Each number is 500 + 40 x the weight over the matrix's rms, rounded and kept within 0 to 999. Layers, rows and columns count from 0. Numbers have three digits each.

# layer 4 attention query, 128x96, rms 0.21, rows 46-63,110-127, columns 0-95
524454558525439508499471485524613471564507425469550495605493511554487506555482508418498573567507528431457467518459536536479492469482566511437464512470476466497463545431432465502496498534569445493546465474529509493486415501553442488468471474477461491500445614497435523479520489436541457454
450543504510524477535499517458422490481453448478455522523502477577540552498478506480558476536527461556464556572492479415548438463550516559558435607567463445456444499445525432480447505521498429439556519544471489493655432562457496534508537420503490448406418563554556422538485497558453537547
526503542508470512501454428495471504471446569560483461554479473540591586567538458503522528541475443530595430477453571575485419489463530457518447578526557438521471440470512481407480536492475507479510527451410533493566495477547540556442524446461465539509463457450573473519577489505522465507
431408480540571533445485295493500485521519539505599567535502479516524493483437498502512496426572539524495445454504553535529465424446564456478431485505497556573491508544472469501456481518511575501473473497558497449511480463463542477546522631498520545515445428475524503473473554496498500479
486516596460493465552446513464565451499434455488587515436545503558496479529512474531560516524452521472632539489525477592561543489511560492526456454497522536463469497545470549518510445507506515530505464488443457492502487536485458419524501530502496430510477496529571524440548511468531481460
548401482557588454414564455462476556569525569361517419506571475533452474569442561528512562481460494454621473477539478595594487504485600442440492455507537543465480540565503461469457489488503550523527510494486475509537553545436567432498427481510525534542429427578455556485480528491503516473
532527534514520485535436487537497436494486470553500576531455538608554511531531487505464496496469475487468492560507453525490388454405477474454500510473503397574530459450585521411500532497450491506493480509504493533464491451532472477510442451466413463454433410482534415487486533493543445428
530593445447457510471529515503589518489478556501485517449456522507489478490482457499584556570472442458447481489503455519510438482438573531434456564489528453472435442561488513498530511438475542575487559494558519531558462554485524449508475511519523536464493510490501495562424591525482616584
478508460472544491536501461455459480426502586517510478515532514483565435483432533540532437540534448453527507495517447528524503519429461437458467528505542492442494510539504469492461467563455558535489461550508467491464468572527513449532452481500534449517555473484521604484533495526396482564
554439472527524547441475552501561473451556463417525475487471477504502518529505529514447481537491523509461538478505485421514498538526496556547522523509471419538516490544576535498504506459456456530486453425441481516567580466419490490591534452526505448451489550536467444470516442493582561507
473523544455486485466448538463439469544525540483539500470509469465526458527425528531578548538523525545418426463423465610518534491498534534506536575463479480454481613474527504473491509448575462425482457528474504521499462518380581475464534549550536505548478537587501469441489422502619499521
517501449526509448489501558457558460510441543508424520501526445565522603527515441521497443477488449537490515473518589536570549475479586502398453519481455571464532469485523482466465505503581544493447559508392483553513495507474485485410506460531528497497539509476495507484517437493477526547
541397461495418465564500443553469514602510549535472457469465489464557473557480527529527469529513508484511484603436450518490452481555453468437599433499355522526523541510491471435577488541449506474561530450492507518510517507481518529525544503497539453557512470500478467524473555505488435562
463506556444490572456446478513450509526572464555464590586537409536505516572546460505458460479423460521501538483529555533501497524610533519556492567522515363503514585526422487434531584470474433518509552491455453466447464529422426582522508487577527429436469571491495526509510482498551536533
480473576502567463539514537516508486520533472528418496585526531567612548504537445501545546481521442508531442544451559486525508462487482474430420496474540501480563527527411529475539523478469528510549454480543508540584440546486453451511576500467486563435504536514396431446489534615489531478
537608488602526506500504479427568432558519463474490587562473540564400449528567480566515499495502524521462635436477429509519453520527458581507455495494452525517512532480498518404589434435497514500508495516459494526450428547480525506571518564579493482406447601550524499424541480533519405456
549455530485520429524502519628478512567488522487552539457475525534571491499501465434508535466527407468532473524504491468462460465519516415520447502552436489399506445623473499535477432433458538493484458450478603498463473568532493493457522417430499442532463475521532573426582477490498577444
390528479494596464588490564524481500505576409625473418547503507476527555513481443560491548456474469506448596533513479435563476539521495560534481544494468421486524536405485488456406507503419574513503534490464556521534468475419457513498475530497566495505438508522460528544474448452463414499
529529517514469494485477520514505470497483485494531536459477536534538532492465439510508589525527496493538477530536511501499466513491428469512492474525528441497475462492468493520540585514501462507493500504546465465474535497520491507475479449502477479477482504501516524493426444512538563511
545521471544432489531524507488473473515490471500519534465445536446461466493542513570431532550470481505505527545461507494477529511447489546493499484449504503515453563451495522562516485514497479485489537542425550488479473509546484455506535515569508527533521481501496512501428493496481473490
521484530526498538473475437507488486477507521505519519545485474499543480520472520457539505495495485525526437516472525526471501494475504526478489528485518500453498492500488541480521539487461477482479525469368490479524440477533519469485489500520467571517492513505544493499499507505488526545
533517502476456551493505479434502508511504534553474541559532513528527432487502488507482451498494506474493481493450499523465503527507498500469506496461511505506497476483471531485496511532471490538510527451480469509443514501546549535501487517523472552459475503430548517500492514492528549534
507562534441520507517481569509506512484441489479500437485576489522450505519501507452467546522504505477534491435484464501500514521516493489576455513511527513468479525508502497483483513516520477492530493474508501456454535471466491539503538443515486454530510483534546521487482450491569578464
560486499528520485484539536516525465484537516534568447505533509563490501507515521416467516493551478485545511522535511520508482506465536489508564490546513472514448494566549521511557537499471524515515441496508531551512518509468556538516478488510537497537515468508463523509488528473519470528
482419463441565471474479513480499511539460475521544508510482586506454462598465490461522515509439449472452474575440503510426483440515495485405450469530515489503435501424482498491502490496472497480522565507486470467500445522492483417481454493526495518462449512447492499497469529512481401458
513499479518478520504506449512478447493488521444493544552448480472451519512493510470497474479513520495525493495484539471482517503457527476480504527495512516504537538468504493553500510499446482512465480508509511509469450531443468463486487528522437532455472518516488538471443497520435497551
488501528499547527500504483440495499452521478479519520487444506513481525531530532480531488582477531492528497512529507529523496514479508491526441569476538488459544484500541493524475437537491509502462498515496549492430523542474486460467427534521451497513482514516561502565523479518494533592
504465473512531509479510473551549472422543513506525537544512499473513537519533456508492468479532541484481518462505505421524506498458513564474549558527502565499493513542549533532539525469470507495555492441492487517509525467440498476522509522521497488483518497510473447499475498505507494456
458495500473486452518485487474486441478482524502489479498506521444494504490506459532517485456498534472516509490490448497467530507514498493493496505492460453538473473551519520507464498487519467478438471458539475490545508495497569539536587483539481519468439505488499522442496540519542481477
499524496506526478547505519494538504500504477474491537513531510556526491485493505496436473473524493479468505504484587488502555541495508513463531488551492516426530537545493482466487566517474517587489498430490541510510526511492439424428524445484482490515501526506500519492515478487399479623
511466476515489460540532493509490475540466490531485479548475494493484514569500558513502539518529506493469547547448501481547492460510514500497545542575419466522534517469511501515548498480479539481551517440473585543515527448506494552518504427512544470489568520410460523511521494472485477471
486492531458459466479503481495460510503530515535528497529463527518473500459494463480556481502438502527506534438518564492483473503501474530538463481539501419503536533532486508486530493538458460492473481565499480435465482547496528535481510526518553460511507492483506445514543494498558519517
520540531496566453494438550516529520507523512540524472524537508513518535532513560477527508496507485511497439564448499486459458502503469502448488531473487483509519505499488512544494523500514504521508484537535538490436470534513452457438487492441463514443472467511442431534520505504554497448
490521474535609451440574490453509483522537454517469465482472534578463501499536502558541482539563498496473605499507463472487532401486459528531503486505477478559510500514584514436522506443437540472541477522545435496533445578443520457523576491499487455467490517508538482473494470537540518498
560457489562521495444476440528518482530435513498534540537481449525529514511452521464524519461488494484523471505535521527503478551421558476536493492480428497517488450487499474495438466484503472479466476476500536505473501522507501483513517490522487550514455519512439491504521471585513539502
415493493485553427513506542525471485478580538553497479479557570469528498518493514498535439449485422571525594552468503467473491461542472519493512498513473494464551520477505478432509470503521577500554504456534492557485436541468525506449535540478508479527482551469531479496574434489494426554
# layer 4 attention key, 64x96, rms 0.208, rows 46-63, columns 0-95
546495508426487436454546503527510530470521491505525521467495552529534517524499456473469504519485472510462471515486462469477558491508560470484483506546498562487500508554552551495511428508479469430489467563486495492464447447423461467526451419568488529497527486568572499514519547547530447433
564460454498453484508472552472440425492488501517416505545530524515465451535563544607533452491530474537439533501490516473541476508498485529525448510475537516483519515473561496497577533515438480554496540497546463486470480508465539481467499483477493492548495421473532453442501504564501549492
572460522510463532503451492485429520542408534444573531496464510494534512518539519469525501492501457555514480445498531520350542535471506547512513496496543439492473505446483500417552493518509534510512561462483518465496499519475480482441425495492461499520485457478552448511487447489469511562
551465433526478536364452484486538566491520515479532511488488516497484453532509500412494527481535528517463490507495496497455423483504405474472502572540503510509464478547513559566544522492492575512496539465499514527524477561573489550488467459564517518428528531530479509560529492466487510416
481543503492509531515505526463510458500439488433577499443516470502466482501477520479482586488499521502502502491551533420500527513500508525559467484559520504433457556559509493516452472488507495444509500477502482512522531462511517440462472463533480438496537448516582463464501448444470473408
587494525493500612475518500424498499471466499513511529486505492532529479522516507427563539532475532416457540515487474500524544527532528472395557492548420490478445523589528443507561475427469474480553476450495533584537515526554470463566464485483495376459554479465506497502506504491470486516
569462515487509515581562493483430460519555534498584540480514504524517491527519502500531542505578470551512502519481473532432430544553517556421522517516487507515542521482542536432486517425465477563503521533536497448458471504535466473452485507512483518540401491506549459460475524522571466505
512503441548521553476497459487438491534433529510545623552509550476511519470492537517460454461493478492519510472511561454511509518441591499493502523499531488497462589497475466491531551506569491579501529508505476483508515487477473393516525528496493509492450488480519509510500528564530518551
507532477545563489495475427522481448491425519467512510570513481470488506480477500511521498483572491495468460516525509502501529534496530534517449503502521443516441471468520529592450506506513547545494500453495552514456503485488505485539472518466480464439456493469552578475509457506426473525
472483537516522497507416597488505467467534457521434560547514439505500536514450479495486535493465508523471536482497477503489456477503507506504518487432562464512523550489494428501556481488511437472469465518512510480545591536453428486506519532481479442514458492496457474421515519533569574505
545413448511485491489482555520509550459527489485500508436511443511487485506503533523538539507424504509543510498467472452504555450551544482518492476487519489512541516563523494539504457457488541547496535509524532515506489497493563505571515504452476520489563546483460503450492455451507445425
538523429558440459570457525479528489476463508474533530454582517529547571531532439479514482529511491456493427535549600523482517413462558513463404501497510468474501488453472524539526513521445507537521585509447491557507556501504421518493466502498540490499522510509488504498514473543531540556
503445438606447502503502475489497495501560461545458486525473451449545469447422457485536547528508495478486533609487572552516457520557429506511535476528430463469533477531496460483533476493542399499524513475456503478556552508506497535489520518534501504552511507453477446504494498510416505516
522500509487465482478419511576493502502488451535534561492517459551522474508499435549533510508506455533512508454509577576473483436476517479600465562501458510510511518558443539428478476529432544577506469542502408424451441509471495568503480486511459474536525470463503504441512518462549485481
476491560478610479515440542522530553486544505529499535528467523625518467499503449497514498473501482515474459565440556456414522473466466513465498502514491517499475498488518536546498546547506441591501576459509475509455505509484471450540480506517426465495549485496473428552509524530529452503
405450383550511486522518514505479480483583459546472542580477473539470492565515552539483497477515484509519609439495504524458463439606468531548484499508488590557521541490524535498433448476456536479602486540463505527423553524438435591552535545526502389536513507444578503472518532616532485479
499459538502586489468512450564511471533466515420494536502499459571510527513517457456522476531472496531525540528536564397518528554523552504586506526544502491530474469493488520463460501472519430509504511434493552554471522501532503360485436528516432516491428524480504575557517519516495484509
478477477478493494617448521510467509415548477553480469524518494523478466452493471546550477536504491501527517519476562615502405450507512483433465519388553481412597485457459477475425528521400571538458453504505494498409555467570484514423519565539480463569551421462477564487494413493429419503
# layer 4 attention value, 64x96, rms 0.271, rows 0-30, columns 0-95
431546554514556509498487517492459528470503532460473564463525469463493500483514520481496445459469513466511548475527524503473525495478497483510503531493478543488498482486492507488485537498516478504587513492514553545536490525535506488432459539532498487452486565484471435452439475452511450445
504531564469473487557500472511501507535435494519487443530477485551526540436497586567549529475440489513547471445560476440560510511546430515422533515483450519553507480551517482464519497549455504515482554488518576503530474520418500511465529436520532552565524522411427452498539504551516481467
532523513422522496459566526497499449455491516523487463499519494477527438617478473491511500485471452433549537465486588426491590478459434488448447510427478485449567533507487481472519472494532524516502525520471492443514494468475520464489608485434510529596470496436474504511501450507461464489
511508490461552513488522508421461510501528462497433430450450484469494472503492526462469542513487614558507469485518532531522486514542563548475528456544544495465420517468566538525553485485503467481521494463411428439494553555510489506474509484455515480539497510580475589461481500513508462567
608554510503470481507464500531490526427514510535517488462441420512587538538525539502417535526478516447509494469421535477506493469479558550495472498607485489448464446619443486516453523487495518557490490503498528555394525670579471439540481525585539474493436473504450480457485481515497513487
484513521515488477512509475526429588509520444456490461591493507467520537516481510448541530547462537477438435491567513476466556479596516470444504423506535542479483507533483501510491532495470513534478485535488421530481546498505423435519465523526455461518530463572539475476510552380471482526
478505474510498504486517490490477524513522551519496496570433502574543499460487451511547524462516465530452475507512514490509494458479573517471490498504483471499494577450530539483443566470494481466525428597502525496541445554496500505436490556530499482419472464511548550527430506480501502494
524426515516470485491505474418472465462466550546491531511451545516494507510490536534542446483429514465546536519473489502505378507486560480455458483508598463529414460543519527495544477508517512484473451511513493470446559437514520520490562434481472580432479481523520416457455533535431473485
452469500475439468518538534518496529455514458534471461497550507539519551525537533526546571499493562440494560515476445452550550521502429479510503503451506479536503445433467535485479429400542439569478464481492459516532488408519460423500492453417439522525447441479466536516507413554476479502
549477519384399450512414577499483543466474446495520457515537580532471513527460518523477513492474544544489460517507556468566515552550459572505493405494447446510594524504545508536552453574522450527493480446600485458526562499520468492512515493469499503486497541489460526467594547441580489503
548573401437463584556462526517458487578519560511468456490446443476468569483428506462447463484517517550556519507485496455486479476457536434487516528434491489472507469509511525489486568481472512467516553450475513466441490534534481543535447531461552485487580499451525540488592488468437506538
478506513490533517433471493528548472535473507519461475571531526549515494526485483491478521599474404455504501513525431476496505495530532506467530575470575490563474448537522449452515562488509481496455528510441505426425566464457502486487515567471462577547526484490529425510504523553494481496
474502533509488562512480493540538551476466444482446544547473463509499542476543509543453491483550425476501485570456520464509459464577512481460447448521529553497485562465527480471491456520504479521475574509555585461491503506469448477465465477478441563513442464512471529572464505536527529643
479504479490509589472507533463493548511560528470459465548479526481477526453512516498489600493497518472492508551517535454507578542570476507489462505524477469453476468455521529532471448507561488456501577527525562490517521414543485478513465544471556479480540520450474495517529473573409415504
512559448463521556457502504526488511462485485511515534505482518462537516499498471472494530529476457478429442511476529468480509416529480506565420494551505555562477483478518418479522496449497502550467441467491517555477486459488496557531461470477442436504461553509529494590503486483514506555
586495496483443430521529619599594526500525445411552553454539507506459415527390374525479488494498587555437563569506528543496476521555539478513463531466449539518521474544483453455496460541480550462591479504495516501491529481594507488599497511456482510411482501477479511522569463539520466531
481442507485542541494492495475415554574468535485500474463461463526401422513455517475489441464477576492458517596479543552536596502431485474455465530516492502455535464530485516546523479399458494506564497512472531437462549435573527515501496537507556525482476570553535545517541476487579514503
490520447567447500526531454544387435569578466507475439507489392509505489460428487515522548531585556588436437494519419485478555522511557519459420511556451469573550506529458478458533524563548516437516521522477484496489500504617490531440580464524458515479564510488491589511550466514535407523
452629445482475497453568558504474506574547500544554431484454471500519563430550474491511569519490441513540501545485514523557547541445508521496553460502482577511469449466484538472466401563559508527452538491512523561405473471523494477457496510475474539547514475496484458446508440512521500486
488463496437512499464499464509500541469505414523510464527533447559513495423501516447467477431487488492459495481441438507424515499489545472586543519493496562505484542523504563565452489495497523545450489445427535473522492469524498475466528480544500563456510453498519519458466491508524614591
486516530497573505539457528485510436427463521467526446440458496442531500471520486508486478446563481476528593521478516483591482486505480503517443474450513430517489510461505492480503474491519508480603490514565492452570469617512555500525521590480500474537525511544556552499483498518413469497
570440500521504491482482541443535517543551515546526480505536502470496484515538466463477494537559420550410452502477544443518478570525471434503556495538582541488468488483448478468471531537490581512502461492514465435524489470555505520484427541518540410503589512522527435468522509531546516530
543546447495506477564510591519546593507487516535488511466487520498485452534525480432561528405508464555475516549470572507535467492484512496486510515508493500512549469393461479470494451466522520539517470545493601445589466524455545509441534555400424530470507489523549529498453567461537483474
470465521435464407616427491552430538543492491475510527465509532452506505539503422425539508479534459532487488434498463516541520519482482537489551512509469492492482503499506534492510528378531507425500496510484446490433464510537473480468425540450532425526468513491474436479554478466485502474
467467522494478534517449526490520575492490514500476426531564451519431574475510516501491492449538460557525502505473465484482488546519421501508533524539526480414465516506505497488534508509502574498554566507540542406502508484471503487459453493467473532475562571466464465520520503478551519494
553430476570504538565449481581468544475508460464439544534467449488497502424521580521481568432449537516459481463464435514488469543508541459524454504558502477594450440558518477485515466533553408444561497487443473499492575554495474486512540424454415489553574477487532514530533480474480479538
475539446533489570407589541528462515551469538485436582534507484468496474457477478480531529548552471484416545564535509488450462412561477484480517539512478533532503532486576518473524530545447459433526489526517517498571583520512547497469526511476576529459513506513507532475454503428532505439
503474528535542557481526495464503459580467466545558531528465510490436480499472491542498529511527430509575402453549553489494500461483488522550533497449560470471540494527456442562557501543468540465496519497510470501384474528487505451470454527584537457483500486474501432472473546535401465586
554461565485520485502426512498481506505551513547489498467587537489546522557447509499543579485511524465494444455464468498540498456483465444449511526523529460549556532464537480499509470410510472519519459507423464508516491503541557459448502538512429519512503500418510538580439519528507407495
514502474523528526403544487427499486504470498543544568437531427502502451482494468444514542486501529502428520486448492519507545433515509456501495434578572505416521506474501479498482514567517523571555509461409522459472482477499459567463497511522558492505465454509464529534517538580469460440
513480554492550507557523518464449464531507449570514494504419497506492500555503465534580515535504580548490478542488518503474508444473435493474535441508573393460445522526526498406526485453557602493407475525469521466493505547443521551572448434495535476544492511516489499586434495493498519511
# layer 4 attention output (transposed), 128x96, rms 0.258, rows 0-29,64-93, columns 0-95
540559493537500455510496414504429538471494503559543538516490484420515499434424491536444489437452473487491497518534529524512475479440511524564548475491507474475499504521571463515507522519511461550419493528536487514490507505484455484484497457486489452482523471476486539479475522510482438501
495450522442513463508479501537542440466502541450602564520444534546509432505485497543459524467530483501479531511573488486528562490545574508499496538408511472485492495482522552468531472557472546518469465503452490505578574506506523504533481512533508436500539517539498527486509507489543532525
547511514492496469483575474522517456467545487498509479501485509435462456472505530474471554511428519577497471470519454547498453482444527466455534571533539566495516517487481560482521513410499529471471494472509453470476541508473471487482480526501482479491523542526492530518523587495528550453
535531514440504484555532447513486497510497506493488510516517541486503461486455470411518468499510489560475457485464442466525468505504452516493516489542538463542543546521526528514471468499513515508431490511529506463517485553483482496506472546491512582485439587480458491530488502533546487520
505483488527462541530483443579453545538508453573497462479478536549538465544480548537448503507508472473439591501521430503531519503501452629562514456548460511454508462470487445484526491538478510489526459488513459471551537440476520489558450510523528529463491575528432479517492416482570523606
488454516536447511482515420459521503428535498521509563520509509534529564497537542519505503447541464546511456456520449508505553454415464434529496535476495565518557495511552485521446479605516567567566518471489602457546490496469537520529525475495419492530460541509516448522463478567485495508
522484523523451519447510543521498454465516477487511482476465457514499510497484500442448464495472530535485444449475498447508530528516526446499447442514448577515468498510509535554477507520582526411497550500510498521495510433526550543501520509463494447544520495455550508457522420498466516516
546496442537490501465423521515532452572520511481482478449497464453541512455482559481538451538514456515529462448529500439530519517560540507556482477518533465436551588464524472451457491459537534463560474529481505470474556441446428471414550543468602509509494521499421492543517432524544489471
471507472521434518425460518520493515515423539453492513492490518442464526473514495461532491487521457498453434444472513492523422518503478495526474529503486465465503556548455491487567558508385494520467565434430501522561486507474514557516518521528508520551525499456511517489492555546522523558
475469478486511509450494369434476490563508490496449477477478471517506499478513526475543453430578471511533538427496484443412440505540503506509551449518537480444453428478516512458454536422492529479529523465524553559425444572518541464514462571468498508474455485446491514568537514494541518542
518442532420516507453489582430523510508535490470513543488506494498502505550457512502530498480499480427478445456493459502488484545490506519487532475393490546493451501491540514500426523496508459528528558594455518401550474475463433455541484479427474530511500467506491509470460569524581519498
423524519468488438504450465592539518448524501395509421420541505502508489564459459516524506532402487592488514498519487446436452456450557457521477550516519521532548541468550442523490471455527455504551568483443519431452474480539517509462509480513512476503552431568549496523508430461559490451
506456552489495478552496515448501496496448459479513572446486470514541524533465478508510494490496448553579535415523474439486517473537509461537541478508482513453482554569471477446524504443450569493492418478584540431486503494512601529522446458448494430578452465488487554471462484453572499533
516490496534502467455446508492447511517558485522562513507444445526564536513475588477469494501523516489525492428499488536495513564481487523547456480462537478514562518560528524495557577472477436455456455505490512492502434510505511529483492517526546484472448493514513530448551502557575513495
466444570497467544522459527572492489494498528533443460492519559514522525421496522550476460442494508492518488477467520503529531503422525556467536439501478553467467448553453480514546563425464500565548469468479506475551502447510586507558473523522492526501517457508478507503477484512500505483
505457488484430554549513460414529457496474485560485429577486534467534506478525443456516475474448463452490510527505539566494565482482454543475581564446478476490465474469540532512572552493458458503574545485498571490489548579501496528461418475537505530451481518449490468489488476570546518574
548521493465481476521522451526560560463560481495506476533497479514519533495512456462497475566519553511470499444501456489541423482492510521543517539386513443536495509470537516476548543530483472510471551537526549547511546485517432551498520548455504503521422470518482459556466477561578528517
475482528533494484448495519545540481533462543562490557540570449540521560585479489486519502514435421534507538543505482461545512536486490523532445510475418518449443448463513523499494463473466529519484517438529438504506492511496502481519526501406476440486473520570593451482521568516485473434
502489443519492548465487497584409537496512544581541559546476483380494462584500442547548483434527501469526514485484502509552524526473546516484482572490524482530455594533553415587472459550481468526520461519534519430561505478492451498421514503523482475468482479541492486486503491430520463522
554532488497490494535518491577499481522519523501398521534442498509508515483450448415434512474472532495482551552548492473476530522503493483518524485486471494479485503512523494526416477461496438526527484483511530478510521569541584509520430481484520431464526578470447445522506538576464564467
484475548504565585473456438512537524480482539467523513482492510491511458506418475503470555554534468462463470512498532534493499454527500541492595434544543517536521530499470507524512463527552480509503529437506487516548423444447429480496507452523429558454556564470551520460522499470487491489
451536420491494415425518469527430490517498521524511478514509506501508473505545483553494572452536451464527489590529518475544453402520567519544455548527533539520445468560511417528494526494536495522608498529503483567521492550540504473470537512472565429497517579472566499489566523422514542501
517537524534503485495540528537550498539478487452481482493517512447480514533413495537490454516526514451518506436513469477518469544469530532545497536480524484493435453568436522576410489559491488433499538495482546529498514504451522519572538553477490458583483562494491460447470506477508474520
528534494477505488482433457482437460516451515455474484492549438639399430439531514560411524485502547507582422480417442519483474464502514542552502563475422537563432516429590452520455505542518447547470511537485510508523535471478483500545535627469416512466497497474561485534480489573504481443
481489473486550447494568463523517521473481504499485514484474515522528495554474512485475513495556512518497513448484446497495514474509444544542470481445461486557491545585515508503533525507441527508527526557511452429427482512525485501500509425446462435539492494520516560520518474496579514492
518517424495547458516483511512581500502502526472459519518490480554496581485433515449542459523458486398472437469482439491545587500459510508482445492431519467507491384512425504454433508548456504514492483460570464587526506528445462504564490510446521502470512462473602536473469504560616470531
490519542523519403470466526476532530444466523519535482453532486484498547414476548523525502468474482575527470473536536531478530561396481516517474473521533498482570482518526554558450433530491472484395525478481538497485550526503520522460487491501454476472528476535514538504491494506439483573
477568408557555520466478472470539566511503509503536527474500466563485538474509473523501539514521497482419499429445452466444484497547547472494485413511455511495511530480445462478531501452572493475454543526490407483560532515482547480441604546503464500425489482541473542489495487470505484453
448541560460516462503508501515544490493496496486529528514526465508470543474499519481459476488488522506520550479504528479539465495457507534587508467538442464545510500532501495516603522521534532472489501513528467570515514465540452478508475492489537481564526517477510562477465584488469554502
439516527425451486481546529479488458500542468548475552499419469449534503482495464594479481509451543545454558421510508520550521586508507542441517487568546435511529510415533495550518550536498474460437489450529499504493470518550579442466499497493473517465497509499490497481504483431441482521
545487536518492469460543562491564478528475448518453486504509512592530489522596526501442540557504466497492492482459490491496484489577456515556511479455456440523500447456463517489491501519529482454459475453423488517417573494445513487527481468483419506540495505555501478518574467542479554583
496542428503566525519554493473448594536532470535463526501583487506487542519521439450526485512534502441473500460389503619458475504509495506572364432570503539527457467478484476464479513393512551461453476525512456499420529517546480544488545555517495519434528480573577608525521515461501527510
378480512527505581478474433485490558563513477481589506484517466525504520555474522500473516512509521487450547585495364503535453519539499472463501475559527452486461437462500505545505480513534526534537508519517532529503529452540507580562494481545533476380467480500529541437493524510479521532
480469515522489524438486530573566499427499585507469593536506501491505567508525453558498471537515424474507539442534516505543491508401538493552526549459488553513536505575394517475478493526456499438535528520604475513524497450549554495584528568486458503532470489437468462467543495563529554392
429446534516482473478552486449538484454551509424445514468474549405474461492515461464524502456533469583489390501522531550469432461494444389507569505469481585583567586415518546441547444546552497451515519556482525426538526401526454546462510498507421556531525502509558454532481557496441488447
466498508483538488463481547518501453603471561430450475442495525512520465463510525548536462463455431521537497527456484476505445478529543470596477518463472451432506475415493497524453438500525444452517479526518507452508538522540513440514576557488526520498483519493485567483521497553512500444
479443529511514505528532529557510500538503468511468530482561454458522478501461523535491488532493466447558552489517507547391488551498401460554560491512534499514472441549509484476527471432477478514494525428504521547490497505464427511557504477469506471580434545478473434508515483528439477485
423552457411523507545527510518465534435490500482533472585501457492522506496474447461541489518492510501431529561575530518531615473504427491484514545496475464470532497457440536508426440564501511530539517508459469565489486521480578493485478563507469514537534514517533530529500497446493484563
503508446551491527444473439547460486483511480502521529515389519514399534517445452481418453435422548534502532532515514493460458456554539504475456520518483500512470589514521439431502495510471561505533509570499546467467501543505524518550422521581594514468478532468476495475497555454500490451
476513415557564504486522480472478501543483557510486547537516512493457495522535499530457533536519476437500513475488415550556445508442533447436410554541479554526490509482504511508477492507454596482496449503464540476512571524460487544471545496546521497465492530518561520504446498548439436531
476453574520477504525516500471460508431467493524545537540548534494552477537518520549560542533505491538472524534479523501508562513511397578458471548563516541555495522471465501571570503535517495461479491448504461445539485463515479504459530422578491521475403533490569410520460461518475476485
509492509456479517498564500386480544496523506529474512444471483472499519475513512516537447445522493487497490507468551510654566483517442520597455463472483413508495490531472504481481480522533563507490428534556447542612525505535510532548493514465527481473479455531429532426499565467456523505
503544493575477501502438518531468472568490481479496474454534495524468524573481491508525469466547583512501488463495550509477443524523520543467473569467549483611502498482436502531494532478574458513555479509419462516494478485481515518495492543543524559450524463476478454464602485463482496447
518463500469461523454457392491520506504460533547551493502530543488465455462523500532536540519464471506531497510467505513517456441450545552513558543556532479517428523536468485485496450473484530542514494524526477461499506569494447493537504465452448485461504467492439543521477601491505509457
460508476466479495563521545526486468519538456460477485530514433516465528474527500510512500563545541496515638501570494419498409572536512496565499555488522449534544533529508499485437529503555475386523452546572522459466498537506486432474522466508495492476457471457446524423498484533504425433
456522491613523492470454434461459515486504535474491493443478462490499528479522619510521471494556532501494481480527576423541521497486487517426486453554493588540483511444442530578436479411554534528454509492507436603508452553489523450427548465472485497459512457555411459568491578452441618564
526520492506509433534481533525495391461486481565501444543533512434489496439498546496430598546492489558493519439471485463493408538547493517461500524559482505456456523541508472530509531539607497480440507509472526502510452530438534468492457487553423505459481491428522462516484439513401536483
501507552501567553533496589442445574372483556510495455541460564480397441495553512433518496398468467497450533460476515448480472535444482474452498479509576548514464522504496531637485455498510511544449528487580468530548531539448526536475493516479462563449462515518446408532436503524472594498
498437599514535507525447475498546498496483468453472554509538502513537529517521481551471509463495547546487465464506468500432425533540456541470492542493495515548503521524484551485530575443495583477489473467486455474529487573528529585602521568529543501446489496568523541507468566595520523459
495542570474470474527516491509481472497430467464543493437526513419489503511492484552638514567495471530542454452459568443534440476589429543545452490541483408602478576525503438489570537519511516494526474556530492489485462435507415557520508549464552512625525423526580485514465473424532455474
525544530531441505442559511465445575539529457591543487542516485582503462521483555398554532556469543499481523454501456515417502524463510472480533512536514527478506467551428522480475557454463517507420533511479507584481526462464523490503506471476569569540453496425526423534536548451529536505
568450532528507480536521489508543481502486499513514481479466521457516531514449582551559494580529550511498549473548504549492583490433575526443544489460441513496547527494518533581495458499477419487475518553530524478583435562486476475453575416464452537511425435513452581496455484569461523482
501497505533482482442514411504425456516456419531487475516535402545528509508516496536431481570472572469486505517531440438469583430558516472466566451473547493548500454585506461473485516446562500480453524481523383555487433471504489504519462426516570457503462446453505545478608472549524518517
487435455581474487453604472449547520458540495507474512500412554424561539562517517527562473457522480484414565578521527486473506445503506491495505471463533503462502461520500473535533522504470550470534512435483506513543509570539519521509512394548537544548435535483461488514492544467481527582
593556465500500415502512500448428449520517512576505552532486488413519481500510518571553529534504486464498519575516535492543487483562541480477496552565501500474473514464546528540415502444529469537451452528496496540487449577473517506490538514547538502514487503508581516508521532484486525527
424567584454506507495509481482481529468497565486471503482488545514488422590541443522510463462587470542502555498578583460535470445537459521588491485521479552471537622511535548532512461463466560475479491563512501483460478462511527464475447532519507535512543541464411469513571492377441545463
537439478530516468562489529515506507515514450560498479518551490491487563643487466522515445559471453478554516472464534435533527573436487487484519512468523521542464483491465523487582497490510521496589507512524509542478412498497455522549498494411491473530427493484482444524517467564442441474
485470517454487438599464541494481442446551556433393473450474525410541528467531499499492464512489517499472515597459442501520563489473498537448532559500426503520510472444532501485491514473558502523528483450543521498554488529572478480550552445504523499518505490504491438529498465520581532515
471530471455389588463550454477538485547476523378450427546479459479457496420602510540483449524472494530460508578533474490528482504544490437525467501474527518467451495495477507518490476481522575467486530447495497509504490551500459566510553566483602494502450508523487460486536515515500559482
484537513499519433554491485553546492476458500496508380539525564483469514466497557457491526552506547486494513540513487505538499431456501438512487537469413510525536492629513509534490441440456473491521517570537498512534475486476452496530519486458494519504517467456515480480517546452498567420